{
  "n_kv_head": 1,
  "bias": "none",
  "init_std_qkv": 0.0555,
  "init_std_down": 0.0,
  "lr_mult_o": 1.08,
  "beta1": 0.95,
  "lr_head": 0.00728,
  "decay_fraction": 0.805,
  "doc_mask": true
}
Each number is 200 + 20 x the weight over its row's rms, rounded and kept within 0 to 999. Layers, rows and columns count from 0. The size before them is the row's rms in percent of the matrix's.

# layer 5 MLP up, 384x96, rms 0.181, rows 258-282, columns 0-95
091,216,166,184,258,195,180,195,183,179,219,203,220,207,206,161,182,217,200,203,157,200,242,179,203,205,198,192,209,216,209,191,182,208,215,217,214,193,192,215,219,186,156,174,198,222,180,165,195,192,176,169,222,197,203,224,197,159,192,207,200,191,207,230,199,232,194,175,233,222,184,194,227,216,176,174,190,205,199,216,210,186,212,178,185,185,201,189,175,175,251,181,194,198,198,180,195
108,237,194,237,219,206,230,215,190,191,177,206,204,191,195,172,222,186,197,207,223,190,182,183,169,203,172,208,201,213,203,180,182,192,228,201,237,243,206,220,222,210,165,230,204,204,185,214,194,186,197,188,232,170,205,193,214,220,225,208,199,194,185,159,216,223,208,208,215,227,174,187,200,252,209,171,193,189,193,171,172,156,202,201,180,227,196,220,195,179,226,203,225,187,208,212,226
092,215,207,194,217,211,197,210,177,209,217,227,198,211,205,178,163,230,200,193,198,180,225,208,199,191,177,211,174,230,203,164,208,197,210,210,192,190,237,186,191,226,189,172,212,195,181,188,210,194,220,195,187,228,188,185,211,219,206,207,212,230,192,202,218,193,181,193,194,175,217,184,180,221,235,194,218,200,144,192,189,168,238,214,219,193,214,197,193,182,205,167,280,201,180,217,176
109,162,180,238,190,208,186,180,188,207,219,240,186,183,205,191,202,189,234,204,230,211,196,211,224,168,192,204,223,195,197,175,249,157,168,197,226,186,233,164,185,195,194,224,190,205,178,243,193,199,160,161,189,230,203,211,201,196,198,204,201,186,190,191,182,202,187,200,213,216,200,232,189,200,217,178,231,218,238,192,189,192,167,181,201,221,183,194,206,224,201,217,202,219,195,195,214
092,198,215,198,174,214,177,207,211,216,192,183,233,228,244,217,235,180,179,236,217,198,197,188,197,184,198,202,225,192,206,199,184,217,183,206,216,193,178,179,226,184,191,182,215,161,232,195,188,217,216,186,213,226,229,197,227,229,221,199,192,192,179,227,199,206,229,229,174,168,229,183,188,236,164,219,207,200,183,187,215,206,172,176,205,197,183,182,194,193,226,153,226,210,223,212,184
100,220,221,169,210,223,162,163,200,173,183,154,192,195,164,210,225,201,204,195,184,189,203,207,194,196,207,178,225,175,220,199,210,214,214,182,187,233,189,199,200,195,181,174,198,230,183,216,195,185,211,194,163,182,222,222,241,198,201,202,171,196,178,215,183,200,150,204,229,212,180,183,167,189,204,219,210,174,201,159,186,197,188,206,199,208,186,234,212,187,213,189,192,225,227,224,236
103,240,201,194,172,227,192,162,226,212,173,217,203,195,193,213,207,205,192,170,231,195,184,164,192,209,206,205,187,153,194,209,192,216,193,188,167,202,199,178,188,207,158,180,214,199,206,220,224,179,165,179,197,214,191,198,202,227,197,187,195,217,207,156,182,143,216,219,182,183,207,189,179,207,219,197,206,214,189,197,174,231,171,200,173,190,211,178,185,201,178,221,181,243,219,195,216
099,171,189,221,201,224,201,192,211,169,221,204,182,221,232,176,190,236,213,194,207,173,220,199,234,222,207,197,189,234,170,179,202,197,207,180,189,212,190,227,200,204,209,155,237,226,183,187,180,241,165,232,200,230,214,190,193,219,208,233,232,212,199,194,181,213,181,172,166,191,205,236,222,188,202,177,192,203,211,191,178,188,208,209,195,219,211,201,210,171,202,197,183,205,167,161,190
097,175,229,228,178,200,172,197,175,207,206,201,182,191,180,205,216,190,227,173,208,189,197,223,208,185,201,181,196,195,179,187,177,197,200,172,227,241,212,170,209,215,192,203,188,226,186,197,191,206,213,189,139,231,182,183,208,231,182,162,214,220,226,209,179,209,194,180,212,203,218,178,184,195,205,202,222,234,196,221,257,188,167,199,185,236,171,195,203,175,215,197,172,192,196,215,183
096,175,197,185,184,186,210,185,201,204,240,236,218,199,178,211,212,213,199,191,212,207,170,182,233,168,203,241,185,227,205,198,189,205,195,218,203,205,217,206,230,220,193,234,175,216,210,217,185,194,188,186,233,194,195,184,181,227,173,205,230,206,236,205,184,204,199,182,221,169,181,191,234,194,209,173,240,219,217,190,220,201,215,194,190,204,161,191,229,210,204,235,207,237,162,233,182
101,199,195,169,214,187,192,237,204,190,188,186,204,236,210,234,186,173,167,203,231,193,197,196,207,196,197,221,206,184,170,233,224,189,219,176,249,182,209,193,210,197,210,190,210,176,182,174,215,215,217,188,201,247,210,204,158,219,189,201,193,212,219,183,239,192,215,205,201,173,171,155,206,227,229,231,186,221,214,208,191,206,161,204,192,203,222,201,175,204,184,215,192,188,237,188,203
089,201,188,208,219,172,191,192,159,179,192,199,184,217,172,178,214,186,196,223,207,234,187,230,170,205,196,198,178,182,207,176,198,198,172,234,222,178,178,200,213,179,197,190,227,189,199,206,204,221,182,191,223,251,209,237,240,220,240,210,212,197,199,196,215,192,177,176,182,207,202,222,159,175,193,213,196,194,236,219,178,204,202,216,188,213,217,208,149,198,193,231,206,192,232,210,219
093,207,204,220,206,182,239,198,189,191,195,202,210,180,238,170,206,212,202,192,175,215,218,221,218,182,214,191,226,202,196,174,222,194,190,176,171,198,208,207,224,212,208,210,238,189,149,195,184,216,224,206,224,185,188,213,223,184,203,212,182,201,163,237,188,205,195,202,225,196,179,193,199,217,175,188,197,182,148,168,213,183,206,239,234,172,203,216,198,196,217,171,235,217,243,195,182
101,183,203,201,174,219,208,219,193,247,201,218,197,206,203,223,179,188,215,218,164,223,189,226,168,224,201,169,215,173,192,176,231,234,207,210,203,195,195,229,187,194,192,143,183,224,200,197,182,185,195,195,198,187,224,227,221,211,195,198,216,220,204,179,163,222,181,186,201,221,216,231,228,216,182,215,239,199,194,196,187,219,195,191,220,181,159,214,223,206,208,179,162,173,218,204,205
098,215,178,167,202,225,189,206,214,217,187,223,200,189,220,198,177,186,223,230,199,246,208,186,210,189,188,211,211,202,181,195,151,208,201,203,197,177,206,206,191,252,220,215,218,164,187,233,177,184,210,181,226,169,177,212,202,196,189,199,205,195,217,165,199,188,165,185,182,211,247,188,183,211,216,204,214,156,218,202,216,209,188,203,210,196,213,204,206,200,241,167,203,183,218,152,206
099,200,225,206,180,218,200,214,208,220,177,191,166,201,218,199,186,200,189,188,189,206,171,201,206,214,223,164,204,199,205,235,189,205,181,220,219,195,252,196,224,210,231,176,217,225,217,229,225,222,224,213,218,244,205,202,221,233,182,194,188,172,183,194,194,190,204,205,199,188,195,195,144,240,191,212,226,243,165,192,201,190,177,207,190,203,187,175,178,191,208,217,227,213,207,189,235
092,232,202,202,220,244,219,180,203,178,209,167,196,233,191,175,181,198,210,185,209,170,194,168,196,210,219,227,184,186,188,204,180,202,174,199,257,178,181,203,221,185,190,203,215,196,209,198,176,217,201,185,179,230,186,168,194,181,192,161,182,222,170,206,220,204,237,193,196,209,220,165,195,222,183,193,194,207,225,198,196,226,199,197,201,198,156,175,174,222,193,218,215,240,189,175,202
106,208,214,169,195,199,175,219,197,212,196,208,177,208,257,224,172,212,238,171,211,204,190,192,190,212,220,186,175,220,153,184,188,201,192,224,209,213,220,213,177,198,188,193,206,188,196,217,201,186,186,187,180,194,210,168,176,189,205,212,243,238,223,216,198,182,169,215,221,199,213,213,176,174,220,220,200,174,222,248,211,222,177,214,199,206,178,206,218,166,194,204,178,209,238,198,223
097,180,195,204,171,191,216,193,210,188,208,182,195,230,211,216,195,186,211,214,201,206,184,188,186,213,220,251,207,198,200,243,187,219,186,173,204,200,176,225,182,215,188,201,169,228,247,221,192,203,226,199,190,183,211,237,230,202,202,242,229,202,186,224,251,202,201,210,197,204,219,211,213,223,225,204,217,204,189,226,194,224,206,202,161,187,238,200,156,180,191,226,189,218,219,198,174
097,205,199,214,247,186,205,197,169,221,194,200,167,190,171,191,217,204,216,190,222,225,198,205,173,204,195,183,185,205,209,171,213,201,201,175,226,210,249,169,214,212,184,197,157,194,140,217,179,193,235,197,182,204,225,218,214,202,163,184,200,166,195,213,225,191,237,178,201,178,199,226,199,202,191,160,189,192,221,185,189,193,191,193,174,189,238,210,187,188,213,204,177,203,193,226,210
103,200,192,197,190,204,218,205,189,209,215,199,213,232,194,215,199,182,206,197,207,172,168,168,194,198,198,211,219,179,171,222,175,198,211,183,208,219,183,227,197,218,200,226,189,217,201,158,234,197,226,195,165,183,157,178,219,214,200,172,237,232,215,197,240,209,169,194,183,208,193,193,201,215,185,203,186,233,180,225,171,239,199,198,229,220,201,193,190,166,223,231,170,171,177,225,195
096,182,190,195,186,197,174,198,162,195,234,201,221,203,199,209,176,185,207,193,168,194,206,179,159,194,237,200,229,216,178,174,195,233,222,146,174,194,229,227,196,204,161,188,225,196,198,210,217,180,180,219,208,199,206,188,193,223,187,191,217,202,195,200,173,197,204,179,207,230,186,172,177,184,189,192,224,218,196,190,241,202,219,218,183,235,220,219,189,203,202,200,205,165,171,165,231
093,188,221,225,219,242,199,228,231,216,194,177,217,184,203,219,176,229,241,157,231,215,188,213,211,183,225,205,174,217,196,218,199,174,201,156,200,176,199,189,220,200,178,202,181,212,203,210,207,172,203,203,176,207,223,175,160,193,181,213,207,160,209,206,223,185,222,187,208,174,211,178,200,207,177,196,198,231,201,205,213,216,203,166,201,206,230,207,223,168,168,170,206,220,217,186,193
098,208,172,224,185,188,222,199,191,218,191,227,192,192,233,198,195,200,180,212,233,205,228,192,191,180,189,190,152,215,224,181,226,230,222,206,192,183,208,221,209,213,194,205,187,194,204,182,180,197,186,174,181,174,201,247,173,165,214,203,184,238,168,208,208,199,224,177,189,242,207,211,206,184,209,230,228,207,191,186,177,222,200,213,215,187,211,158,201,184,213,183,249,235,214,185,197
090,222,185,202,200,186,196,151,193,217,212,177,200,186,242,208,206,194,245,182,228,214,170,213,222,155,216,199,182,225,182,224,190,202,227,202,175,181,186,183,207,182,196,175,207,181,221,158,213,197,172,225,226,192,206,175,187,212,203,222,199,193,206,203,201,190,173,174,204,186,210,199,200,195,139,214,206,225,182,185,207,203,187,207,173,142,207,196,207,203,222,187,205,172,212,195,203
# layer 5 MLP down (transposed), 384x96, rms 0.0412, rows 258-281, columns 0-95
092,201,201,183,207,214,179,221,215,167,202,199,191,192,199,190,195,182,178,213,204,212,191,217,201,195,185,176,229,188,196,232,196,202,209,180,174,221,188,209,217,222,228,199,174,267,227,220,199,172,229,214,210,240,182,183,183,226,197,208,211,256,196,190,223,177,179,199,225,185,201,215,191,194,190,208,206,225,168,226,203,151,192,221,213,222,224,193,222,216,208,185,174,227,218,217,208
106,201,195,198,175,180,181,202,212,239,194,206,203,187,209,199,205,223,198,179,226,186,240,170,179,197,194,204,188,206,216,197,219,202,210,211,161,220,192,210,235,209,168,202,207,183,233,193,193,192,209,207,178,228,195,178,181,156,158,243,216,185,203,205,201,208,204,215,205,189,206,186,229,184,203,219,200,217,198,191,164,232,239,225,212,207,196,258,202,235,214,199,192,158,203,183,224
092,188,192,253,227,211,187,219,187,199,185,188,210,155,187,212,218,214,202,212,214,189,206,181,204,201,178,223,223,186,224,160,171,223,218,212,214,177,167,212,211,147,182,199,207,180,204,201,202,193,209,209,191,189,185,240,173,190,171,226,194,169,188,153,202,251,220,202,200,210,210,235,190,194,182,225,214,188,191,192,209,194,199,187,202,183,232,217,190,208,179,197,181,192,222,213,227
102,205,182,192,172,203,182,184,170,238,185,208,211,167,219,203,159,185,195,212,221,194,215,206,221,220,199,201,197,198,174,224,211,232,189,182,162,200,189,210,225,206,177,220,195,190,171,174,212,206,205,187,194,201,173,220,210,211,162,236,215,192,200,176,184,195,239,203,188,186,201,197,195,165,198,204,179,172,191,212,218,228,187,173,157,159,206,200,202,250,182,187,187,212,198,230,167
095,208,184,199,192,191,220,178,184,178,211,215,217,182,216,185,161,221,219,151,208,203,170,227,197,190,222,206,173,202,207,154,225,191,203,189,183,222,191,176,147,192,216,233,208,206,167,229,199,212,193,208,197,196,221,198,190,209,180,191,187,217,203,207,180,176,201,194,221,220,199,231,223,179,235,183,197,223,189,225,213,177,222,214,222,167,177,200,192,177,166,247,216,198,195,191,198
106,172,172,214,255,176,200,226,241,218,229,201,209,212,214,204,205,205,197,239,209,202,219,189,215,194,194,219,200,222,215,222,180,151,167,184,200,197,182,196,215,235,215,212,167,175,221,174,235,229,217,221,166,193,212,188,174,221,219,175,200,209,204,200,200,238,222,193,209,188,206,222,201,190,201,184,189,210,221,187,196,211,178,173,191,186,219,198,178,167,179,202,191,165,197,195,189
103,189,173,182,207,200,209,187,241,198,190,187,188,169,233,208,227,182,190,216,221,211,196,210,199,170,217,167,211,180,186,197,211,183,180,195,187,197,180,200,181,181,231,185,228,184,189,217,193,192,199,226,225,218,175,218,137,201,188,185,194,202,222,201,214,213,188,204,190,205,174,207,230,220,198,230,223,256,192,182,204,219,209,170,248,177,211,215,190,199,219,213,188,185,157,182,198
099,185,197,229,220,208,160,186,227,183,208,228,218,194,164,225,227,181,238,186,191,188,219,193,207,191,195,208,211,204,206,246,174,205,233,203,191,207,232,205,190,201,189,235,204,219,200,192,225,236,205,190,210,173,205,213,208,193,224,215,187,173,148,196,196,226,170,207,192,186,205,225,230,178,208,181,160,146,198,203,211,201,171,186,225,205,172,185,200,214,192,200,203,211,203,220,191
098,203,190,169,225,168,196,193,175,209,210,191,218,200,212,186,178,168,212,198,179,218,166,171,240,227,215,190,234,199,228,190,219,193,206,182,205,196,173,169,194,198,201,198,205,214,239,194,196,181,225,209,208,209,200,199,194,180,188,233,209,226,164,199,208,170,199,190,207,180,190,207,197,202,219,207,208,175,226,206,202,178,223,201,207,135,220,227,172,225,193,175,216,183,245,198,233
096,174,187,208,197,222,174,206,186,228,224,195,199,201,196,179,151,228,142,174,226,209,180,235,184,216,201,188,229,193,188,184,194,201,217,189,184,172,173,184,205,183,215,218,180,204,193,224,235,212,207,191,165,220,198,196,215,204,200,219,236,179,214,173,218,200,167,222,203,226,194,211,165,191,223,209,168,197,177,198,208,212,240,211,208,226,228,205,204,179,193,215,208,212,215,230,190
106,187,206,204,195,219,203,199,222,197,184,222,220,181,188,182,198,148,221,207,177,236,176,209,200,195,186,143,192,200,191,194,189,193,196,215,205,236,191,203,199,173,198,187,209,191,190,205,144,234,184,205,203,172,225,176,235,202,188,189,208,208,200,184,171,228,176,203,183,190,200,226,204,163,209,193,205,208,178,219,186,180,229,202,215,160,196,200,231,199,241,164,223,214,203,212,225
088,203,191,180,189,236,206,190,175,230,251,195,194,189,236,207,212,201,180,213,224,197,189,214,220,175,182,187,216,201,216,202,214,191,216,183,185,221,193,204,224,192,228,179,242,203,223,191,178,185,212,221,187,195,210,227,208,202,198,190,209,211,227,173,193,166,182,202,195,168,221,204,216,225,182,223,201,215,121,197,179,224,206,174,209,207,227,187,179,191,237,184,204,192,190,176,183
093,214,218,214,188,224,191,203,209,180,193,195,196,231,191,211,203,199,205,195,194,184,224,184,181,211,238,222,186,218,171,230,172,211,204,221,206,191,200,242,174,190,186,188,191,218,208,204,210,199,174,184,202,207,187,225,218,234,216,220,206,186,211,176,159,208,196,187,191,158,222,225,200,208,178,181,202,131,218,200,194,227,206,168,184,224,220,193,232,234,170,171,204,175,215,211,227
106,204,208,224,200,205,180,201,218,179,223,192,194,209,212,212,220,213,199,198,209,208,235,175,206,187,220,249,236,209,199,145,195,225,224,233,199,223,202,162,191,199,210,249,183,180,194,203,196,227,190,204,187,215,166,209,212,216,212,209,215,162,203,162,216,182,220,183,216,223,204,170,170,170,185,203,192,223,221,222,222,168,222,221,209,188,192,216,200,201,188,195,176,173,191,223,188
098,194,207,227,221,192,162,220,164,215,207,195,206,202,216,199,209,187,170,191,215,225,198,184,222,172,202,205,198,216,171,228,179,175,225,176,199,205,246,211,193,145,192,203,216,211,187,199,182,230,150,200,180,219,210,205,212,198,157,207,194,158,207,173,193,233,180,175,220,192,209,204,215,199,210,164,190,220,208,209,168,201,199,220,226,235,187,191,223,198,180,192,216,212,217,217,200
106,195,225,179,189,164,182,227,197,208,210,207,200,212,186,198,143,219,198,229,201,185,169,170,190,225,194,207,216,205,209,210,204,212,189,187,231,195,164,193,186,201,181,223,201,190,202,214,203,206,201,195,197,198,198,191,196,170,236,181,181,218,181,226,195,224,206,189,159,245,179,203,225,231,210,166,219,147,199,180,178,164,208,208,203,197,228,229,189,176,200,194,222,229,212,182,179
094,167,215,223,154,191,180,224,258,239,204,205,178,162,192,208,168,207,198,218,195,183,171,175,181,176,166,202,213,180,238,216,235,222,209,215,198,210,196,211,198,198,204,189,204,203,186,196,198,188,203,238,209,199,221,190,213,188,212,195,196,195,180,211,193,258,192,207,218,206,186,208,185,182,200,190,227,162,198,200,186,211,191,178,175,223,208,199,222,206,190,232,239,186,226,205,193
101,171,160,208,177,182,197,234,219,213,198,215,211,197,180,210,182,238,224,206,213,192,221,197,202,190,197,201,160,173,210,166,231,218,217,163,205,176,177,202,203,195,181,215,207,208,202,238,177,217,192,226,186,230,192,212,229,183,234,156,212,239,244,208,205,188,194,203,175,181,197,190,209,168,213,188,192,214,168,172,189,180,204,184,199,195,207,172,186,202,216,176,177,184,197,208,190
100,172,191,200,179,249,187,187,184,202,227,184,215,209,229,206,220,193,181,205,171,237,222,195,211,209,171,174,193,234,225,208,219,217,193,230,205,205,184,199,239,220,262,195,201,180,200,193,192,224,229,189,236,204,238,207,188,187,181,218,216,222,208,201,228,196,193,227,219,191,194,205,193,228,188,214,228,193,175,211,191,177,183,209,230,207,188,196,232,195,227,194,192,206,182,182,229
096,176,227,225,179,221,184,185,247,203,198,179,175,203,241,167,188,220,206,222,182,216,196,214,196,223,194,216,205,169,172,226,224,193,193,179,214,203,211,198,192,203,179,203,198,195,236,190,227,216,193,176,215,217,168,169,229,233,191,196,219,200,205,221,197,202,174,185,193,204,198,160,169,157,177,224,178,197,232,187,180,198,207,164,184,214,183,194,172,198,195,194,216,214,225,229,189
101,202,233,217,194,218,213,217,236,176,225,169,178,171,212,186,202,187,204,165,187,214,236,182,184,219,212,198,197,216,180,173,176,204,211,202,212,184,198,218,164,185,207,186,209,205,204,191,194,168,192,182,218,199,215,211,166,212,220,204,207,255,206,168,227,201,178,204,160,213,192,174,196,177,240,213,186,255,213,205,213,202,201,172,212,184,172,184,213,208,175,199,208,179,173,214,196
091,191,223,210,172,201,206,196,193,248,182,189,223,194,211,208,188,208,218,222,176,221,184,187,183,237,196,187,174,194,196,192,201,182,244,222,210,198,202,163,185,183,203,202,167,210,233,190,196,197,211,171,169,196,182,188,241,182,192,205,254,207,202,185,189,208,190,217,191,195,210,190,177,254,199,207,167,170,218,206,202,197,191,212,173,222,167,196,192,219,194,213,228,197,247,197,179
099,224,192,200,194,181,146,195,149,182,188,219,166,192,193,169,196,249,177,201,202,177,186,186,204,212,189,175,224,146,198,175,217,189,195,214,218,179,196,195,222,181,215,183,222,200,185,211,163,184,181,186,177,205,198,179,208,230,179,187,210,179,216,198,224,242,178,232,184,203,203,197,205,177,210,170,164,196,185,215,184,184,190,194,214,185,198,203,193,224,199,206,211,171,180,199,181
095,254,202,195,208,189,210,215,179,190,187,225,241,203,223,190,192,211,224,157,170,207,214,176,218,210,173,209,182,213,197,176,196,199,197,195,182,199,188,200,216,218,162,224,212,216,254,167,205,202,197,180,210,176,204,197,196,198,190,212,189,196,234,201,197,202,202,214,197,176,188,206,202,195,220,237,198,235,206,166,236,192,182,174,163,229,159,186,207,215,244,218,190,199,194,203,200
# layer 5 MLP gate, 384x96, rms 0.172, rows 259-282, columns 0-95
106,209,206,178,192,201,238,171,220,218,211,185,237,207,234,183,171,208,213,231,202,232,221,198,170,192,192,165,174,201,208,196,166,216,192,208,187,219,205,210,215,174,203,202,203,217,202,204,207,201,206,256,188,191,170,196,201,223,181,228,209,198,197,198,204,184,191,173,169,182,202,157,179,197,181,188,208,186,224,200,158,181,190,237,199,208,189,183,223,162,237,231,183,184,217,187,204
092,220,209,197,183,209,175,195,234,184,205,204,214,169,205,173,201,190,203,201,213,185,214,190,199,151,169,213,216,195,229,215,189,177,215,221,188,196,195,159,197,154,165,206,184,207,190,216,258,206,189,208,233,214,206,210,195,158,205,188,197,199,199,199,218,161,236,211,199,249,216,183,223,202,210,207,185,183,207,213,187,229,190,171,204,198,228,195,213,189,216,241,226,190,207,214,204
110,196,214,236,215,223,170,214,204,198,207,209,192,193,200,186,198,192,214,173,188,213,186,190,204,194,172,216,212,204,226,188,203,125,161,211,229,219,211,162,202,220,208,235,193,236,218,239,229,188,176,202,210,201,223,195,212,190,194,210,169,196,189,171,199,174,221,168,197,207,213,190,165,164,207,192,226,212,201,198,175,191,213,234,215,212,202,219,173,174,194,184,207,209,219,199,225
092,189,140,184,210,196,197,172,226,215,193,169,210,214,212,153,220,164,163,225,205,196,197,193,179,216,191,199,169,205,202,229,193,202,182,233,196,176,217,216,197,180,193,211,211,190,201,186,180,187,231,224,197,203,219,214,185,175,195,219,199,155,195,184,211,201,229,214,187,156,196,170,186,172,209,195,210,188,234,210,190,218,195,193,210,240,177,171,227,215,220,188,185,211,202,194,179
102,195,199,175,197,195,238,219,201,226,206,192,223,218,220,209,212,237,201,212,168,194,245,206,234,220,189,225,210,209,241,217,185,202,196,224,172,161,200,210,200,197,170,177,205,207,190,219,163,171,217,198,196,145,230,227,209,220,201,219,180,227,179,212,198,218,218,246,225,204,183,205,192,204,174,181,208,216,184,183,180,198,190,210,211,234,197,210,177,185,182,174,197,206,200,195,218
113,204,217,184,194,227,210,203,184,202,185,211,224,208,192,178,214,238,185,181,195,187,215,193,206,207,227,224,163,194,175,205,209,210,212,203,172,212,197,160,180,182,178,213,187,211,211,194,213,196,230,175,229,199,215,195,138,218,181,163,196,217,184,147,199,168,217,199,198,188,245,198,225,186,153,217,217,221,217,168,213,196,195,188,211,176,217,222,204,190,210,181,198,192,187,189,224
106,195,175,202,203,220,202,244,180,228,210,189,230,225,179,184,216,195,213,191,186,205,237,211,185,215,221,195,174,205,193,169,182,170,220,212,243,204,196,164,228,206,200,206,199,191,198,197,206,222,180,179,223,197,216,202,212,215,187,201,213,238,195,203,189,208,167,207,183,225,242,195,211,210,191,226,233,195,175,161,200,176,228,196,198,193,201,208,192,174,252,212,169,221,184,177,232
099,224,235,177,179,208,175,180,195,203,219,217,148,210,196,206,225,202,227,192,180,202,205,215,225,178,235,203,217,205,177,212,177,167,185,188,222,204,218,233,187,216,177,194,180,218,230,179,184,228,175,192,241,212,181,207,206,187,212,208,227,237,186,193,186,185,170,190,192,206,209,208,226,197,192,170,228,196,185,177,219,222,213,225,188,197,197,157,214,152,190,219,213,195,185,200,195
102,191,196,212,181,230,196,193,210,235,212,196,194,203,214,203,220,200,177,186,209,180,198,194,231,203,189,169,196,194,237,190,225,199,216,183,188,236,207,171,200,199,177,160,166,190,223,208,201,171,166,212,180,191,205,217,213,202,217,171,169,163,189,187,209,194,176,183,204,235,197,220,183,137,196,229,214,200,237,190,187,185,224,221,185,206,218,188,205,194,189,191,224,244,193,214,231
108,214,167,171,198,219,185,217,197,246,193,194,198,210,215,182,177,189,185,191,196,183,211,153,165,214,213,229,227,172,223,178,183,202,190,203,226,214,166,178,214,195,200,209,167,184,209,199,215,172,236,171,212,202,184,226,228,198,219,171,201,198,234,228,187,173,205,219,219,237,186,198,217,167,180,179,191,214,197,173,186,186,198,244,203,194,213,233,196,210,212,190,193,219,191,182,188
098,182,240,175,174,202,177,216,210,186,193,204,235,166,188,197,214,198,197,205,181,225,201,156,186,218,213,213,208,185,173,206,184,194,167,182,210,208,258,194,210,164,203,227,169,183,213,239,154,186,178,193,205,201,196,195,184,207,206,212,220,180,180,211,222,249,201,203,210,184,195,191,211,197,210,213,213,208,171,210,182,173,198,218,202,185,206,205,194,234,154,177,194,213,185,213,219
088,199,217,194,213,179,174,196,220,212,213,254,220,224,230,185,208,205,175,174,230,175,220,209,161,216,184,222,205,195,173,213,186,202,202,160,217,177,198,210,204,159,203,216,184,220,217,196,228,188,203,230,221,195,234,195,190,204,192,173,192,187,230,220,211,181,204,220,180,205,183,202,160,179,187,219,161,223,206,228,189,199,176,179,183,225,206,205,200,226,218,187,229,191,179,171,207
104,210,189,194,203,159,213,220,200,192,195,202,199,187,160,208,188,250,219,170,181,191,181,226,193,182,225,244,223,213,188,244,200,208,198,183,206,195,201,180,201,219,214,226,211,206,216,196,227,213,187,191,184,199,182,202,179,200,188,219,214,200,205,182,179,244,183,228,191,253,197,214,236,225,213,178,221,191,211,189,212,193,218,198,195,153,210,182,173,203,193,162,181,233,189,187,217
094,186,191,181,219,196,202,198,205,222,210,230,203,218,240,205,201,170,233,217,191,221,201,196,198,173,165,217,209,217,217,205,194,220,216,189,192,193,158,184,182,219,195,249,183,172,232,210,186,163,205,193,237,181,196,162,212,211,222,181,199,224,199,181,200,227,184,193,179,211,195,187,228,188,200,188,195,205,177,232,221,178,228,195,232,215,203,197,210,202,223,207,209,229,173,253,180
105,188,223,201,205,199,174,192,198,229,210,203,232,193,178,243,179,215,206,196,187,256,201,190,178,183,239,245,197,190,206,197,231,215,168,192,208,227,195,187,175,222,146,180,196,167,227,208,231,172,226,202,205,193,188,211,207,204,207,182,167,202,201,202,211,202,199,214,172,211,215,211,192,184,213,178,195,192,238,213,199,196,216,208,204,179,195,192,227,193,246,207,174,187,219,229,209
095,228,229,220,243,220,191,202,172,161,184,197,168,247,188,201,217,198,208,174,202,214,178,197,193,198,242,250,176,200,175,158,169,186,207,175,227,174,192,186,187,180,160,182,176,201,206,170,195,179,191,204,198,181,176,196,177,171,199,192,192,194,203,205,221,197,196,221,172,193,200,186,196,226,177,207,195,224,200,210,194,222,192,210,217,204,175,208,207,162,207,222,198,224,202,185,190
097,193,189,205,196,203,236,207,187,193,232,192,219,198,189,205,175,219,186,181,177,177,203,211,206,191,173,216,191,197,282,173,187,215,212,173,208,207,184,181,201,197,216,196,213,222,207,173,246,183,191,191,213,191,199,211,257,206,176,224,173,196,222,227,210,183,196,189,176,240,196,187,205,188,183,157,228,214,225,170,190,189,220,212,218,213,188,212,227,210,194,183,213,194,200,198,208
096,221,193,206,224,203,225,216,203,184,189,166,214,230,218,192,211,199,187,207,186,188,250,167,238,187,186,153,194,193,181,170,189,146,205,248,195,187,208,191,210,207,210,219,228,172,208,229,219,216,183,208,196,195,205,180,190,238,181,209,200,192,186,193,213,213,193,179,208,203,190,189,208,158,209,184,196,209,191,203,201,208,196,185,230,241,181,169,201,223,180,186,232,208,224,183,215
104,206,175,192,213,201,199,205,196,199,187,197,241,214,181,193,213,190,202,173,221,195,196,211,208,220,178,179,214,225,196,185,142,212,206,191,202,211,210,158,190,209,199,177,180,214,206,216,228,193,211,221,188,178,196,146,188,240,228,190,172,190,217,235,210,214,220,207,224,225,194,203,197,165,177,165,216,200,193,251,189,200,187,186,223,188,193,182,240,188,197,202,222,181,184,221,168
106,173,196,199,241,185,204,229,193,187,205,205,228,185,187,191,219,242,211,198,201,211,208,209,207,212,225,171,191,216,199,234,198,207,192,174,233,203,209,195,214,192,232,197,223,200,196,179,196,217,177,197,252,201,204,222,204,213,176,248,199,168,164,191,239,207,167,170,205,210,181,213,226,185,197,182,213,183,191,193,194,200,203,209,189,181,215,218,186,191,243,160,172,182,185,190,240
096,186,198,179,183,213,205,210,199,200,225,170,209,224,190,242,194,207,202,157,241,217,206,165,231,192,181,196,227,184,186,198,223,198,205,172,211,178,215,201,200,139,151,227,204,193,214,214,195,205,190,202,178,190,198,199,185,219,234,220,215,218,187,187,190,173,192,184,256,194,185,231,205,208,211,206,189,209,185,185,212,188,209,188,156,192,186,188,203,200,211,190,207,199,207,177,154
100,196,218,203,206,200,216,182,200,208,208,200,192,198,195,212,252,202,207,191,199,197,179,199,207,179,185,225,199,195,223,192,237,226,212,185,182,182,209,177,222,198,196,203,216,202,214,198,186,212,185,212,224,241,207,202,187,197,210,222,196,200,198,197,187,163,173,211,202,216,213,260,166,171,194,156,225,164,184,180,187,193,239,230,212,212,136,217,229,225,194,210,206,200,216,234,187
095,231,202,213,212,178,227,224,212,163,186,188,217,222,153,198,173,212,179,179,180,223,203,205,192,162,214,243,209,191,207,217,223,224,203,182,213,165,193,174,184,169,242,183,197,185,201,223,206,181,206,178,223,206,186,175,180,214,227,203,213,217,225,201,214,195,184,185,186,193,185,174,193,171,165,218,238,201,189,180,169,208,220,191,186,176,192,211,237,181,214,195,191,214,207,183,183
094,190,219,198,216,169,179,223,231,234,206,202,197,221,214,203,186,234,189,226,167,234,208,175,183,172,217,201,235,210,184,232,230,222,210,183,230,207,201,176,186,174,215,197,189,234,203,198,194,214,186,214,231,174,202,204,227,197,210,193,193,234,219,185,203,176,253,158,219,190,182,188,185,222,190,209,186,209,190,146,185,189,203,221,194,199,203,194,196,186,205,216,190,229,224,214,196